Weights of a small transformer language model.
Architecture: LayerNorm before each block, learned positions, biases, tied embeddings, normalized queries and keys.
Training: a variant of SOAP for these matrices, 295M tokens, 3296 steps.
Each number is 50 + 10 x the weight over its row's rms, rounded and kept within 0 to 99. Layers, rows and columns count from 0. The size before them is the row's rms in percent of the matrix's.

# layer 4 attention key, 128x160, rms 0.043, rows 81-121, columns 80-159
121:49 41 42 67 67 56 50 59 52 36 72 57 47 47 59 54 45 52 68 52 45 54 38 55 55 46 42 57 47 46 53 50 29 50 46 38 48 51 38 58 35 45 33 40 53 52 34 37 54 47 58 41 46 45 49 61 45 49 35 46 69 56 52 51 45 56 39 49 62 29 45 41 43 26 37 36 47 69 55 48
088:49 47 50 65 50 60 50 53 37 42 51 45 53 35 45 42 43 52 52 58 46 55 56 65 48 52 43 50 47 59 49 58 49 55 53 54 50 52 43 51 40 47 40 53 65 47 39 41 48 51 68 53 40 51 59 43 51 40 35 46 64 53 58 39 39 51 52 41 61 61 49 47 58 43 33 40 57 59 38 51
098:38 41 59 33 50 48 60 33 47 57 34 46 46 59 46 68 38 45 53 41 45 58 60 50 37 59 50 30 54 49 59 32 44 52 49 43 55 45 51 42 54 45 55 50 32 58 40 50 58 45 27 65 62 43 62 29 58 61 41 61 46 38 55 44 56 40 57 33 41 62 47 60 70 65 51 43 54 47 54 39
088:62 52 45 67 59 43 55 68 48 50 56 59 58 68 53 42 51 47 72 56 41 37 45 53 34 63 46 52 34 46 51 54 35 37 54 31 37 65 49 53 60 60 44 40 40 51 37 53 49 39 65 49 53 28 54 67 64 62 44 67 62 51 43 56 49 62 40 45 54 43 42 61 48 44 33 41 41 67 59 56
088:54 58 53 49 58 59 51 56 55 54 49 52 56 62 50 34 56 30 69 65 27 62 59 47 38 61 36 44 49 45 43 45 39 50 46 30 58 54 29 36 41 46 51 28 36 61 50 35 60 40 46 61 56 39 42 48 56 61 47 41 41 48 48 32 54 49 45 58 29 57 48 69 48 44 49 45 44 56 67 54
063:39 72 40 41 42 62 57 46 50 47 36 39 71 57 46 48 42 55 41 43 53 48 61 57 42 42 40 47 52 49 44 43 60 66 61 58 47 50 52 43 62 48 55 71 49 56 41 59 33 43 43 47 59 41 51 46 40 52 32 52 23 35 40 70 54 55 50 53 44 59 36 41 69 69 44 58 65 36 46 30
074:45 49 59 44 45 40 46 26 36 68 26 53 39 37 41 41 47 39 43 51 42 53 58 57 54 56 52 49 38 42 80 54 63 30 52 53 52 51 59 27 44 47 54 48 58 60 28 54 41 52 53 57 37 36 43 58 50 44 52 36 31 43 47 29 45 44 53 31 56 56 58 32 46 46 55 55 67 48 36 52
088:50 41 47 63 45 60 62 50 49 38 55 65 52 39 47 67 52 55 58 62 55 47 41 39 50 39 61 54 53 51 41 44 47 42 61 52 51 43 54 32 37 55 37 66 70 49 65 65 57 61 46 34 48 45 45 47 36 57 30 39 31 50 55 58 41 47 40 56 53 39 58 27 48 44 51 60 43 48 43 36
082:60 50 42 54 56 39 35 50 58 37 47 55 59 65 39 51 57 61 53 47 45 45 46 56 38 44 60 63 56 53 51 43 41 33 35 43 32 67 40 51 69 53 49 53 41 51 42 42 38 49 53 51 43 41 36 44 49 52 51 53 42 63 44 50 63 35 56 45 51 28 66 52 43 49 42 43 54 52 57 56
079:61 56 52 53 51 55 43 47 61 56 52 76 55 38 65 50 62 56 50 59 32 61 40 50 61 43 31 53 35 52 38 47 39 44 59 43 49 49 53 63 39 55 36 51 57 56 46 45 62 47 50 23 48 37 33 79 50 64 46 44 48 72 55 56 61 50 32 48 43 34 52 54 37 44 44 59 51 48 44 53
094:52 50 45 70 43 63 58 44 54 39 44 54 47 40 52 51 49 38 60 44 46 52 76 48 48 51 52 57 42 56 64 49 55 34 55 38 50 66 43 63 39 37 42 46 45 52 49 53 64 50 52 52 60 44 65 61 47 52 44 71 35 58 67 38 45 47 61 38 42 41 48 60 44 37 38 56 47 38 45 52
076:49 53 23 47 40 59 34 70 63 54 54 25 57 46 53 57 51 61 37 45 58 58 49 43 51 60 54 50 46 51 44 46 46 55 53 62 39 50 47 45 56 41 44 53 45 52 34 36 42 57 57 40 53 37 74 45 55 40 44 51 53 35 56 68 29 58 46 47 46 31 51 30 49 63 54 40 43 44 49 40
081:46 59 51 59 57 32 46 40 58 58 48 44 32 41 42 41 36 58 37 32 62 43 64 46 48 48 57 51 60 53 55 51 56 60 36 40 44 53 74 52 65 57 42 51 52 52 46 51 57 57 55 58 49 49 52 38 53 37 53 49 64 58 38 65 55 53 72 53 57 48 50 49 40 59 53 55 65 39 68 34
091:45 44 49 67 48 61 37 35 57 42 45 45 62 46 47 48 45 44 60 54 48 53 53 42 43 49 56 61 33 50 56 55 64 47 58 57 39 48 48 42 36 45 50 52 64 44 39 64 51 61 60 32 39 58 75 52 57 47 36 52 61 49 61 49 57 48 49 35 48 59 44 43 50 61 49 60 47 49 21 37
078:41 42 55 39 39 58 58 49 65 54 53 44 37 54 47 49 46 60 51 49 71 58 65 47 59 44 45 46 50 44 48 35 52 60 54 47 63 46 47 53 41 50 53 51 71 48 63 56 20 44 46 54 43 60 45 57 58 47 54 41 58 24 51 66 65 57 41 54 54 52 56 56 53 48 56 36 55 43 57 39
083:72 47 35 58 49 45 44 74 68 52 47 41 53 59 57 47 47 58 58 47 47 54 40 61 56 55 45 63 45 49 36 56 32 40 39 61 54 49 58 53 54 58 61 36 38 70 43 37 44 26 62 53 60 46 46 59 51 49 46 45 49 50 27 45 52 60 51 59 47 39 54 61 42 53 67 45 40 60 60 61
074:48 53 65 54 50 54 55 60 46 39 57 46 54 40 37 60 36 59 37 56 52 54 49 35 47 51 67 65 46 46 47 43 37 41 46 32 59 57 59 49 42 69 44 62 47 60 48 49 73 43 32 44 51 48 43 33 33 64 59 46 42 56 56 63 40 56 55 60 49 30 42 46 55 57 51 52 74 48 62 47
082:30 52 49 35 55 43 41 61 49 52 48 43 32 70 53 51 38 25 51 32 46 49 43 43 35 63 43 26 54 46 43 44 43 32 42 46 48 46 54 40 52 62 53 46 33 42 73 37 44 45 35 60 42 45 61 40 53 49 65 43 44 39 41 49 51 51 56 60 35 44 44 45 45 48 53 54 33 40 58 52
094:56 54 47 51 32 61 58 76 46 61 63 63 66 52 63 43 50 41 55 61 60 44 55 55 61 42 31 46 45 34 51 57 38 50 60 39 54 43 47 61 50 45 63 41 42 40 55 58 46 42 46 50 61 44 53 53 55 65 62 55 36 40 51 55 56 66 45 65 37 61 41 58 53 37 52 53 35 70 78 64
084:51 59 48 39 50 56 50 60 38 48 41 44 63 68 52 54 44 58 63 47 58 53 59 47 40 55 63 48 74 44 54 38 54 49 28 41 58 51 50 49 46 38 55 36 52 63 51 60 56 40 61 60 67 54 28 46 42 70 51 40 33 45 57 51 49 47 47 54 58 50 58 45 66 73 62 51 61 54 54 40
082:46 49 59 46 40 42 39 55 47 66 61 41 49 57 43 42 29 36 43 34 43 53 57 51 36 41 48 43 54 40 50 48 42 66 38 42 46 50 60 36 45 43 60 45 28 41 43 31 53 45 50 58 46 43 48 43 56 63 48 60 51 46 43 51 36 49 59 65 33 53 46 64 53 60 53 39 45 55 57 44
100:47 54 68 39 33 53 46 30 42 38 49 37 36 31 43 57 60 58 33 36 54 52 51 46 57 59 54 45 70 39 56 44 55 62 60 58 41 43 57 32 30 59 47 57 63 45 55 51 54 70 55 53 40 61 59 34 60 48 44 37 54 36 57 55 41 59 57 45 34 44 50 49 54 61 63 42 55 41 38 50
059:44 52 47 59 48 54 38 46 45 44 67 43 53 32 44 42 43 33 46 49 50 59 51 44 42 49 15 43 33 56 48 42 63 59 54 43 46 41 52 47 35 48 59 51 57 31 42 55 42 56 46 30 37 48 57 34 44 31 45 37 46 36 53 54 62 48 46 45 50 66 44 33 38 56 49 47 69 56 37 56
085:54 58 55 58 65 38 33 36 58 42 50 57 47 46 28 53 40 35 54 36 51 49 55 54 37 49 54 46 54 52 51 53 67 44 47 36 39 84 35 42 53 66 43 62 38 41 42 63 52 53 60 41 46 56 41 50 25 43 55 61 64 57 56 45 52 58 54 48 68 34 34 60 39 27 48 44 65 35 51 47
079:60 48 51 55 45 49 43 60 34 37 43 54 51 47 44 42 45 39 71 44 43 43 53 37 57 60 47 62 33 56 62 35 43 58 57 46 71 66 43 41 48 63 48 39 63 57 64 48 54 57 67 44 68 39 58 57 53 49 47 56 42 49 43 22 54 50 55 44 44 59 59 38 43 32 47 45 58 49 47 60
082:44 42 55 24 30 52 57 49 35 46 61 58 30 38 51 35 52 37 39 36 42 64 34 39 70 39 46 47 45 29 38 46 41 62 47 51 56 37 46 46 46 53 64 45 60 35 52 51 39 51 52 46 43 50 54 33 52 46 57 46 33 41 48 66 44 51 26 60 50 42 37 58 38 43 42 57 51 51 38 46
098:49 44 53 39 43 56 59 50 62 52 47 47 41 36 43 53 55 67 41 51 59 47 65 54 57 54 53 43 46 54 51 47 56 53 53 53 52 21 53 55 55 54 68 54 65 44 55 49 46 51 32 41 53 69 52 33 50 55 58 36 38 45 43 69 46 52 46 57 45 62 53 37 48 75 64 57 53 48 43 51
072:34 55 61 46 57 38 62 64 50 55 49 53 62 57 58 61 64 38 45 46 62 60 54 48 56 50 50 46 57 48 51 48 73 55 56 54 43 56 57 69 58 56 52 41 39 41 71 61 40 48 37 57 62 52 48 55 45 51 68 48 34 45 70 56 50 32 64 65 36 65 43 53 70 61 62 47 51 46 52 64
078:48 45 82 43 46 46 63 48 37 46 46 52 55 56 39 43 36 68 26 56 61 57 53 34 50 53 54 27 45 47 50 48 61 52 49 63 50 39 59 47 52 52 49 52 57 49 59 66 50 62 36 33 30 50 51 55 50 37 75 50 39 51 63 62 54 35 34 50 46 53 50 49 42 55 53 65 53 49 41 39
079:72 46 68 63 58 45 64 50 49 33 54 62 64 58 52 66 51 61 56 57 36 58 40 51 55 58 43 52 51 54 40 63 40 39 44 47 45 63 35 36 52 62 42 54 42 45 50 52 53 51 56 47 54 50 38 48 33 47 38 40 60 70 59 45 69 55 33 49 56 52 45 67 42 20 53 48 57 59 54 59
086:52 46 41 64 57 51 34 28 60 52 35 40 64 30 34 36 47 56 57 54 29 44 56 44 36 37 57 48 31 57 48 45 48 44 51 67 49 55 47 46 58 45 54 46 53 53 37 44 48 53 54 43 38 44 53 56 42 46 43 71 69 56 43 29 50 55 63 45 35 61 48 47 36 43 33 62 52 37 51 37
085:38 73 59 45 58 42 56 58 63 60 58 44 37 61 30 55 44 60 38 46 71 51 48 59 59 52 53 37 56 50 52 40 53 44 49 56 49 44 50 35 66 51 61 46 63 38 46 40 45 42 40 43 49 66 50 33 50 53 59 35 57 46 50 72 33 62 50 62 44 37 48 42 48 65 49 48 60 29 53 44
081:51 51 53 47 22 71 65 50 59 57 36 45 25 53 62 42 50 51 40 57 54 48 44 56 63 50 51 52 42 35 54 47 49 66 39 57 46 59 54 47 33 40 36 50 59 50 54 49 51 48 67 52 48 44 40 49 50 64 55 41 68 41 42 58 49 48 37 70 36 55 39 53 57 69 48 64 30 46 49 37
073:58 49 54 57 65 62 48 51 45 35 66 73 44 51 55 40 76 50 59 62 54 62 60 36 41 65 44 55 35 55 36 54 48 34 48 45 66 62 39 63 54 70 51 59 58 36 60 44 52 47 59 66 33 55 40 67 58 55 51 49 56 45 34 54 47 58 50 50 71 58 57 51 42 49 53 59 35 58 46 58
088:52 42 41 33 30 48 57 39 25 57 50 18 63 46 62 39 52 56 43 45 41 59 52 46 45 49 52 63 48 34 49 43 55 65 47 64 48 32 55 56 42 45 33 31 55 55 53 49 36 51 43 53 43 42 64 61 50 40 43 57 38 49 60 45 35 33 39 64 55 60 51 41 61 55 49 54 39 67 50 64
083:52 55 53 60 61 50 41 58 65 38 54 35 62 53 41 46 52 73 39 46 48 60 51 58 43 49 59 67 43 52 51 57 43 46 52 63 47 71 51 58 51 49 39 53 47 58 51 53 45 58 49 38 43 54 60 53 46 44 70 68 56 53 65 44 44 44 48 59 51 49 58 53 53 36 55 61 52 59 47 59
086:43 34 47 56 41 42 39 49 46 61 41 36 53 56 51 45 54 46 43 61 36 64 58 44 39 60 49 55 31 58 37 42 38 42 63 42 32 50 38 62 54 44 34 51 48 63 44 51 56 63 48 50 44 38 45 65 59 34 62 56 52 47 47 44 33 51 55 31 59 55 36 43 57 36 51 33 49 53 50 50
095:43 64 58 47 52 57 55 58 55 66 57 68 44 61 48 51 54 52 40 46 52 69 43 57 54 44 63 55 48 56 37 53 54 44 40 51 53 40 54 57 63 54 58 62 61 59 43 47 44 45 35 51 43 57 59 39 49 60 67 40 35 63 34 69 41 45 62 68 60 45 55 47 51 57 65 60 42 52 47 48
065:38 49 54 62 47 51 33 33 52 39 48 49 56 44 39 54 50 57 46 53 56 52 49 42 53 55 57 44 47 44 66 60 60 48 43 72 39 42 62 26 53 54 63 80 33 51 51 42 50 56 36 32 42 48 54 57 38 39 48 50 67 42 44 47 52 55 48 38 49 61 39 46 47 55 44 27 65 40 38 42
082:38 53 37 51 41 39 42 53 60 54 43 41 44 36 47 43 46 37 57 50 34 43 31 46 58 39 26 27 46 71 43 42 56 67 62 46 44 36 50 41 45 41 59 46 51 50 32 39 60 49 53 48 49 50 45 50 56 60 44 53 47 42 52 67 49 44 44 55 42 43 55 45 35 59 45 38 47 58 43 45
093:57 51 53 68 53 68 46 31 56 42 38 44 62 50 52 61 56 50 53 46 47 53 49 36 45 60 47 54 27 61 47 48 65 42 48 58 42 59 71 48 53 57 51 58 47 53 46 50 58 52 63 53 51 40 62 59 55 36 37 53 51 72 44 61 65 46 64 35 61 53 64 55 46 65 52 62 68 42 45 43